From a checkpoint of a small transformer trained on Wikipedia: MLP 1280 squared ReLU.
Each number is 128 + 24 x the weight over its row's rms, rounded and kept within 0 to 255. Layers, rows and columns count from 0. Numbers have three digits each. The size before them is the row's rms in percent of the matrix's.

# up: layer 7 MLP up, 1280x320, rms 0.0378, rows 737-783, columns 0-63
# down: layer 7 MLP down (transposed), 1280x320, rms 0.0181, rows 737-782, columns 0-63
up737 112:147149128109081122088157096150170124162139136181148102086087100113130141103098132108143104128138122121147120124151133116145138093144149096107092150118138149148131156120104169139088137099099124
down737 113:127111104125102105115127105102123132128130138145141132144164122168070094112131131120119141145141096099148132094119104176139103119097132110146116142142119084133152145115101091141121077126137146
up738 093:133118121089135116121101134109165141150159137108137124136163132131181124109084107163130124117123156163157128120109115114113116124131110138106122144101109163152091129138172144110130114097172153
down738 104:146138124188132114093144143112104096140107153159128101117174135136101127081151148099100099135142186152128119105099135139136141127137116128089136148139118157118134102129127113122118129149087116
up739 098:128115109094089118141115129168155129154131101156132123140148103123138194114130130137159159087113132094153098140122150125128158174140147110135126136133114136101154103111129106133137135097125131
down739 103:131139137121109088129136124120132123111165131146103158140176125174125150122134131133146102172129122138132105125104104083130100130129092078133138123085102095094140148107124078122133148107115096
up740 098:106172174117134076144144117162133140131175146137125135149160146123138128114130104131129103127111130133157087143122151096111130119097120180087106090129151146171122127145168150123127109088145117
down740 114:143108172113146114151109160100140122164104142120152115085150104115138183136128126151147143165129138137135131130121126111158113107080162115109137091095113144108144147153131095139130110120103141
up741 099:118107183122141116141123128125141138137097171131132131101121114118165121180158119156165143142100087090151126107113142144081155123168129108098150090118171127145121153184158141140148091108137137
down741 093:080141110115115150120140147164133137163131075148133118123113139111165104121135106108121106136101169091107152144139114137123154101154119125155128168118160117165129129197077147158138143148120142
up742 105:149102060145153124136161160177175087136128142117112142147093139145098137133077100107110119087155116094120140120103110154078132115080126155089088154134110107115163121098121184167153140116146118
down742 096:107101150096168135142139114145136110140174094104114141125150109125163122114146106160127139137133078098143127140095152098135173125116131124158132175145102138123169078140170149114099084092138162
up743 091:162142074119099163110142131147130136151130172131125154106149117143081130125127100141112093089159112132148144129129139132134115137126140114118085120145068118098108146109103176140157136126110089
down743 102:101099143111198146099147132096113144141073134154136140126105138093168148169120121129168139160108141148147123104158129132142083156134121090141117124139122117159184103129123111119132139100148162
up744 098:145141096117127137109106167107124140166137128125140108156134142122150115134149117128153179078093135140138112164119106134147120145108104093137102168147123127109129099127155140127133144150137133
down744 093:159094130142118134147144098159172105140147167110144100131092092116107117108135165122144142143152096152101111120146102134103142120154140156143124139110153098150073128151137111114132130117109096
up745 097:126131089138121141100138122120133118136133159138135105160109161144167115104163133172119056102152119134139126095148137145076109165220102106122143138124149109108148109135146125100144130111110157
down745 094:100145113188103134119111154153155155113142131160102165126131131104139164098113127151123102151129126137128143125111134132134199139144175161095106099071129151136109136086079138116159145196102140
up746 100:133121087118131111131156126086135098078098090147158097124107087080144089130135142101161132148129155142108108142100139116166140143155157134133149124157106101134144130107125151107153155138126141
down746 095:139092111145101130158151126076121125103171158126138115117141112107110122131107133110116111105129125121106110107132100152159097124125106093114118096135120091135132103130139122122113157124094166
up747 093:078135138109117117128158143109100125111118134125183107114093149106103129137089149133139125110106113084131138112112150136156145123084108114125132090161111088144105136170137136140134152127144129
down747 097:128127132132080076108093107140145131116112132098096145155180125098124126123140159101111137165115163140103124078132135172148152120149139160153138188126079140146127096130153142120096129147112122
up748 103:159152149173128113144128074075099145142151140116202072126128168084132141159131160124158144133109144109121143184123163183161120109099189091094173142135131159112139140091133175115129148144113112
down748 114:079141190134076085147122128152135152166077121151080129108100146085126126117098112128079141120178103156130151141112136124079118112131115104137142134123119145142142127148115144127095093146166111
up749 101:123122138123122111118146194127138160100134099144150145085141113100157166187122143168173102135150164140112158121171121091137115134152159114121115159124152112150124156140127125108120153138102123
down749 105:173133136156132123112137151090105135129134171095171127117108143106158092115145115089101112097126135107120086147102135148111100099156133158098124147107122090157116141167128097134118152116135110
up750 104:150150146131125114137112145119165144076133134209150182108177115100146148131121124145105134154113161128162171143136113124101098129156139125163137163178127121158121118090074140128118121144155159
down750 100:170105125133122136165131124153163111137105167126130108109184073144115086134119141165129137125102116121126136070158098158162188094164149106144111161150137122119150124137157116108122160113107107
up751 102:138109115129168145153107106129110097131118132096155145177129139150137119123124118097093117155138171103140114162155121149157121128138113144093063150088116149156110112109128148104134109157092133
down751 108:171129093142190123121126138125083107111098093058137187123135154155093160112115122121137085132118107115140136143150114162145158133146135112115084107105112115136120164124168091079129159128099122
up752 096:165086093146126131139118128144128115117115110125130161119102124125108108109096122139155129113099164130167148111109135115093118156135123139120157092111163128155152149134158133104136156122149157
down752 115:141118138121122121152122112158094127118126101134127128161118161126133100138122099145113119129122127129124109134140113172104119101155116133094129167107117164108105119129165117102183136121159125
up753 105:130096126130152115114154178127138106068123118129153148081171160113141085155174161151135116132140129118122112175128131122161121136129125159114133112142160212125129141106098134119121122091110114
down753 101:160094119133147108143163151109120160091134186113104108113155138113153156108097105137185159152130070136094145136154122096119153165190123080125101140082173126122120123131125089157149115142131127
up754 101:145171140099114159123153121126197147152123135134122159121112159111119113145148129147110124099136159104172127101167118118138119103155135180098110131147093119151099161129118142075127114084101113
down754 099:160122158121127099144140142128106140138120169141119130131126099124161134102110084127084125135136171161111118191139108112102123103122136135132092145158083145150122120128106144152140172124102153
up755 106:172116146144130172138143120094128101116122116136129137120149147128130122166129109158157171126106165142119095147107126156115135151125156135125134102136136141097108157164147155115138087122087140
down755 112:099143086126161131128145128146097113112159133087149151129135149132172091139140135116101129089101141104133161082049106149133151127160143108109080160158154168100131094091141124172152181141068134
up756 098:128139152141147146108152131099157129147103131093101110174084129146104136133158126114133087167107085140143142121135138181097114145117128103139141141140088149161097152101131130085142147118152123
down756 098:146103115086149137142142151130116142148175088131118130129153125084077142135122109133158125146075128132160119148130171139131163126154092152127099117165129146147180135125118128094147086149133112
up757 099:144127151158136108131143143068105165119105134153119134135134152135172116076156173149131102131127126117136122128113155147115118118159118161097108157103115127149113129122148149152107164148116112
down757 109:070079119101121112126145138120139172129143114118158100113183081120147140139148133124115068128118149148111134138170156107099120110149118120164135146102114116105108111129145106140150139120139111
up758 097:090098143129137144124126088129145135134139128158108123134144143140127083089092161120154124115131128121148132117131129110107113106137080113077116161127111132138159108120131156094089132105119130
down758 097:107082137131123075135113145091130164093101132115090157122118105124129134117140123153139105098157126146103113155140159137137128111127135102163112155094133140114101135120137110158132137130114115
up759 080:134142141123117158108152138099105155072114133142116144096125090124149127118150152094136141150103165149118128100121129137070138131160138098101125136137125116166122149129105129137145130104093104
down759 076:086095088157112094087173121156127080167091114104137130154086080101155114119132135147091146155101135159171095114157129128166137096093084149153140139132151119131119119116139138129131151141129130
up760 102:105081150131120133134164165157153123136111141139138118138098090079151101129179140124138156137119128175145137152143086154114124112142146174118095157151080119124075141170134152140153171105154145
down760 102:144145142145123103104117153134145112140135107130136104194116133122126128142159118079120130117110073101122169141118128112151133145161122162162129109125106120118124131113129181175214124122119145
up761 094:133099116158178107139122122129129137124175126128143127161150149188121140125109132074165124132123062165150097124182125134166133124093137088139113158165145112140088086137124122125118141129098107
down761 092:155097102073129157140109126117157133144091093153160105100097148146155120126118098129106086124116145119113100127120142123147135130163113129159122130118103120154098078131086132162123085133121113
up762 099:139152135144107106115170115140113106122153123138100107129106124146125166138124141086084171154159113091152113137154131129088119121123146126103094157105094113140160095101147095133141127148091150
down762 102:134170115127127090118115113154087138085118137129124147136176134105140129125107164121136094134133125114140130173151137103123138115086107165125194146081124140151135105105144143110117087122156131
up763 102:151078195131140110147104151114128147113170136074110115136182095128098145128127145109146135150133171151141141122143118099179140172116151117138105137077167075143101107094136128160096171108099097
down763 101:115130100159109149172074119177128140121125137132147151142132112173088108140109089147090136129143127102165143100129163123129142118136126100134147112154100130106084072144143092156135124100111099
up764 102:191139075132115111124085132121140160180123137107111145137113176114127145147096134131108157142112146143147126154120133134125134152140174159136140122144113129090096141099132120117147138181126198
down764 102:142108128128117094143145126109130152094131122090106123114091146161136162099110104103130122125134150147116129131096152126104151107139120154137100135132141138100158189160159111082138160120164124
up765 094:164127146142132140101098135104133129118137121144125053142114155146112165123145161129143130132130116159146079154150129109121134135149127109107126109122168172139100131121132145119120151117107133
down765 114:143087128159142105103093108082126133105139082094113131137123142122118099105150143121119107173124146118153099140123136104125118159107143096164151123116164140121096141110170132116143081081134098
up766 090:117099100102135176118136153146134082142115117122163096109122146086091122173136092163132145120147121102140132094105139146140151115106096115122133160181077152123119169073072113140128165120167093
down766 088:109132109107102167137154138142142161166102131107103156083119108176152108149101104113148112101110113119124122155092160092066154135128135138106152142128117123076120109139122099109076127146101120
up767 096:101126171108171142150126119162118118115143113143152123114108119126101141131145141144084126151109140142135118131104096117116088131120149166069159175053127119116147137121135194084098118095126122
down767 092:111150110135145134107128121128131137162125120112123122108137128133117171117125119165146082115104138113117158111143115180106136140131093059150177110164143115141114127143078171099132120091127129
up768 107:130151167157139111160122107156072145146106126104156144140082133127149127124113120172145119157111165153111121064071155174139080114129133148116099112101121089137094146140127160150105123159130103
down768 105:124151135133175106141120111086094140133101141116111119124103161167105128106089125102113134153081165153104143100170134173099119153128121111155129160115123094133110156102125157106147121121092120
up769 089:139140117120137154142112127141132162153143120133122142169130128120179072116126117144121140106114164138093175121100164077123124114122147126162099145095129102106144110147100123152118147131139087
down769 093:098164148164133098149108084139148111148139108130133136128133140168135165120154176127125106154127130112103095112161115151070121087168099170111156116130139141171071116151137163119124113101130182
up770 109:089098148143145141111090132172143145123175137128152140141149114112090151141113124141188156127105168182111144145098131138129140096122135142134158154176175127107132127125145090117122137106112123
down770 108:122131123137120127105129141135118155135128074136131114075150124169154132150167152128149084106118161130102127153105143111114103139153124110068154143148160117095141088175101087117134161106142117
up771 094:127114135196118140169141116123101140131138139134151138116143142127118118130137103113195157114110120055134111136099105149125131122101171121088142111120112036148119142139130127078103128155159117
down771 097:100090124121102158117120148138123134138161154136156095140132164115148108143114123124149144144120112126145189163145146155094154099118124105171101124157151150115180105111098132094129117090140142
up772 077:152094133137121137111159072123110129120121170132129075108178127120181127111124081119142152135152150107113149112156132118138151141144144150104138122130091103138119143116138085157124126131152088
down772 084:163114094107135166128129095145116100135108124125091143118108114142124160128139087110118144093141127130116146148127150113095113130138150062166087173115108110118117129157102161099115125156126180
up773 098:168141106111120137117143115130126113142150134116122111084145096086191071123114109133105127128099093107139107138168174175100106112131126138109114144127122131116116131103130104104130167101154097
down773 100:138141160113066105140148154130109137118152062125131126118150099117150117138084197139110130109113158089122109135157126092140141130108071117097096095094148122136091150124091128107182132131121098
up774 100:135150113129128116147107165135111127177085136180110116152146160130148136116118149130110117120097158166142113141148095124162121154156160102123133150156111141172121144114148102145105147082146129
down774 096:166148165157129132131134148125133130133142180123164149146134121137172169185116116148104102082117137106085164106133107140091130124130122147139136159153147123125150141118188100114144118107158131
up775 099:108121139162147133124110112132157103141139145106135157100127099089138132145141100126152138173129158124137122100147124128113091158163125133115128136177167120106167145092128185108132134124118126
down775 099:118146126139131110108113140108159103159105173110132167132118127102111152115116140132148132141128137083134148100119149116168141126168114150104159113129094127091144158115125099121135093133128120
up776 108:102116132109169144134139152147111135139153131133119111111104113107131139083082127176128129140150125110113091148137122143128146129124120087113127105139161143087122143155133116136091130124133101
down776 109:141103063098099128148131131133124167116156146122112099134128058181089163119148106153152136119130181112130110118076120114137150104099093154115127137136152111127107153159161120109109106151124119
up777 100:108126124153077131132113083168142136150117123110148102125108098136130117173144104128113100122130100145104066145114104141129163126144127163139108107119133112182127131127161172094138145148118153
down777 101:104135131095153148116084129133097140108126100079106177140195091124127176153162149158109139144141119165120122161134154124144147135162178143141161123152107107092127131146151141107132128105125108
up778 108:156145121139068149139104128097187137137064141122148124116137066113168133152127115130109125141144154166123183107107124142113149159105130123110103154117076087161118132149146153119123162159121136
down778 102:153112109107133143133144142176177119120149103175117094149165147152109150090147111127179111137104145141073109132095122116133108165087108150115128125129133144149181136147112084069138156125145094
up779 089:121131133163121174098102111153167167140162142130111135136149122118075148100142141149112153138165120142171186089165125147140146151103132134133111151125114140133089119140176100119116129146106126
down779 090:109085165114141075131171145134142130097147098139135117151150119173117123134160130091114120079136150126117101160105128151106103152164107097133157125143108129126112121100158128149123105104154150
up780 089:148114107120167115143100067161127104134128154147116105130124136133130153141127105139104125166165163135137162145156136154129113122119129140150184104118071131120095161128103124110131096146118113
down780 095:127147155122143140119162153124097135126130103094133118139108138135143121120163113143137114134114173129134081135130093164078156098139093125129143115083141148134160154154137166148115114114151112
up781 103:130094168151121149122113134143131106144182101099090133113156159111123135169134133138175106116092138154115126130094146102165129119123118144115122123129123131151138162100117129123078150107166125
down781 100:137159105142110114082150127164139106160185122152173091166113118111151110098101129126143154110161090099127088103116113107101134130130121099118148099101093120143128098148133125078136113108090135
up782 095:114118164123143158091117117120121156104111102116145130156125139110113132099134128171138115100145155115094109112105119118097130137149152125105105156133085149114145177136146134168126130120085137
down782 097:117141155123121120141079132111155146124091134110170072130127138126131155100140139086136107199152133118129158177093134115082107121141138117111135177153114185136178145120153139174163113130158074
up783 093:117087118114125101113146121132135117115126124139083144108097146145142183099123165094169118111122121128139137156116170081107103116146141139147089103141131092120157099114097101149119077116079143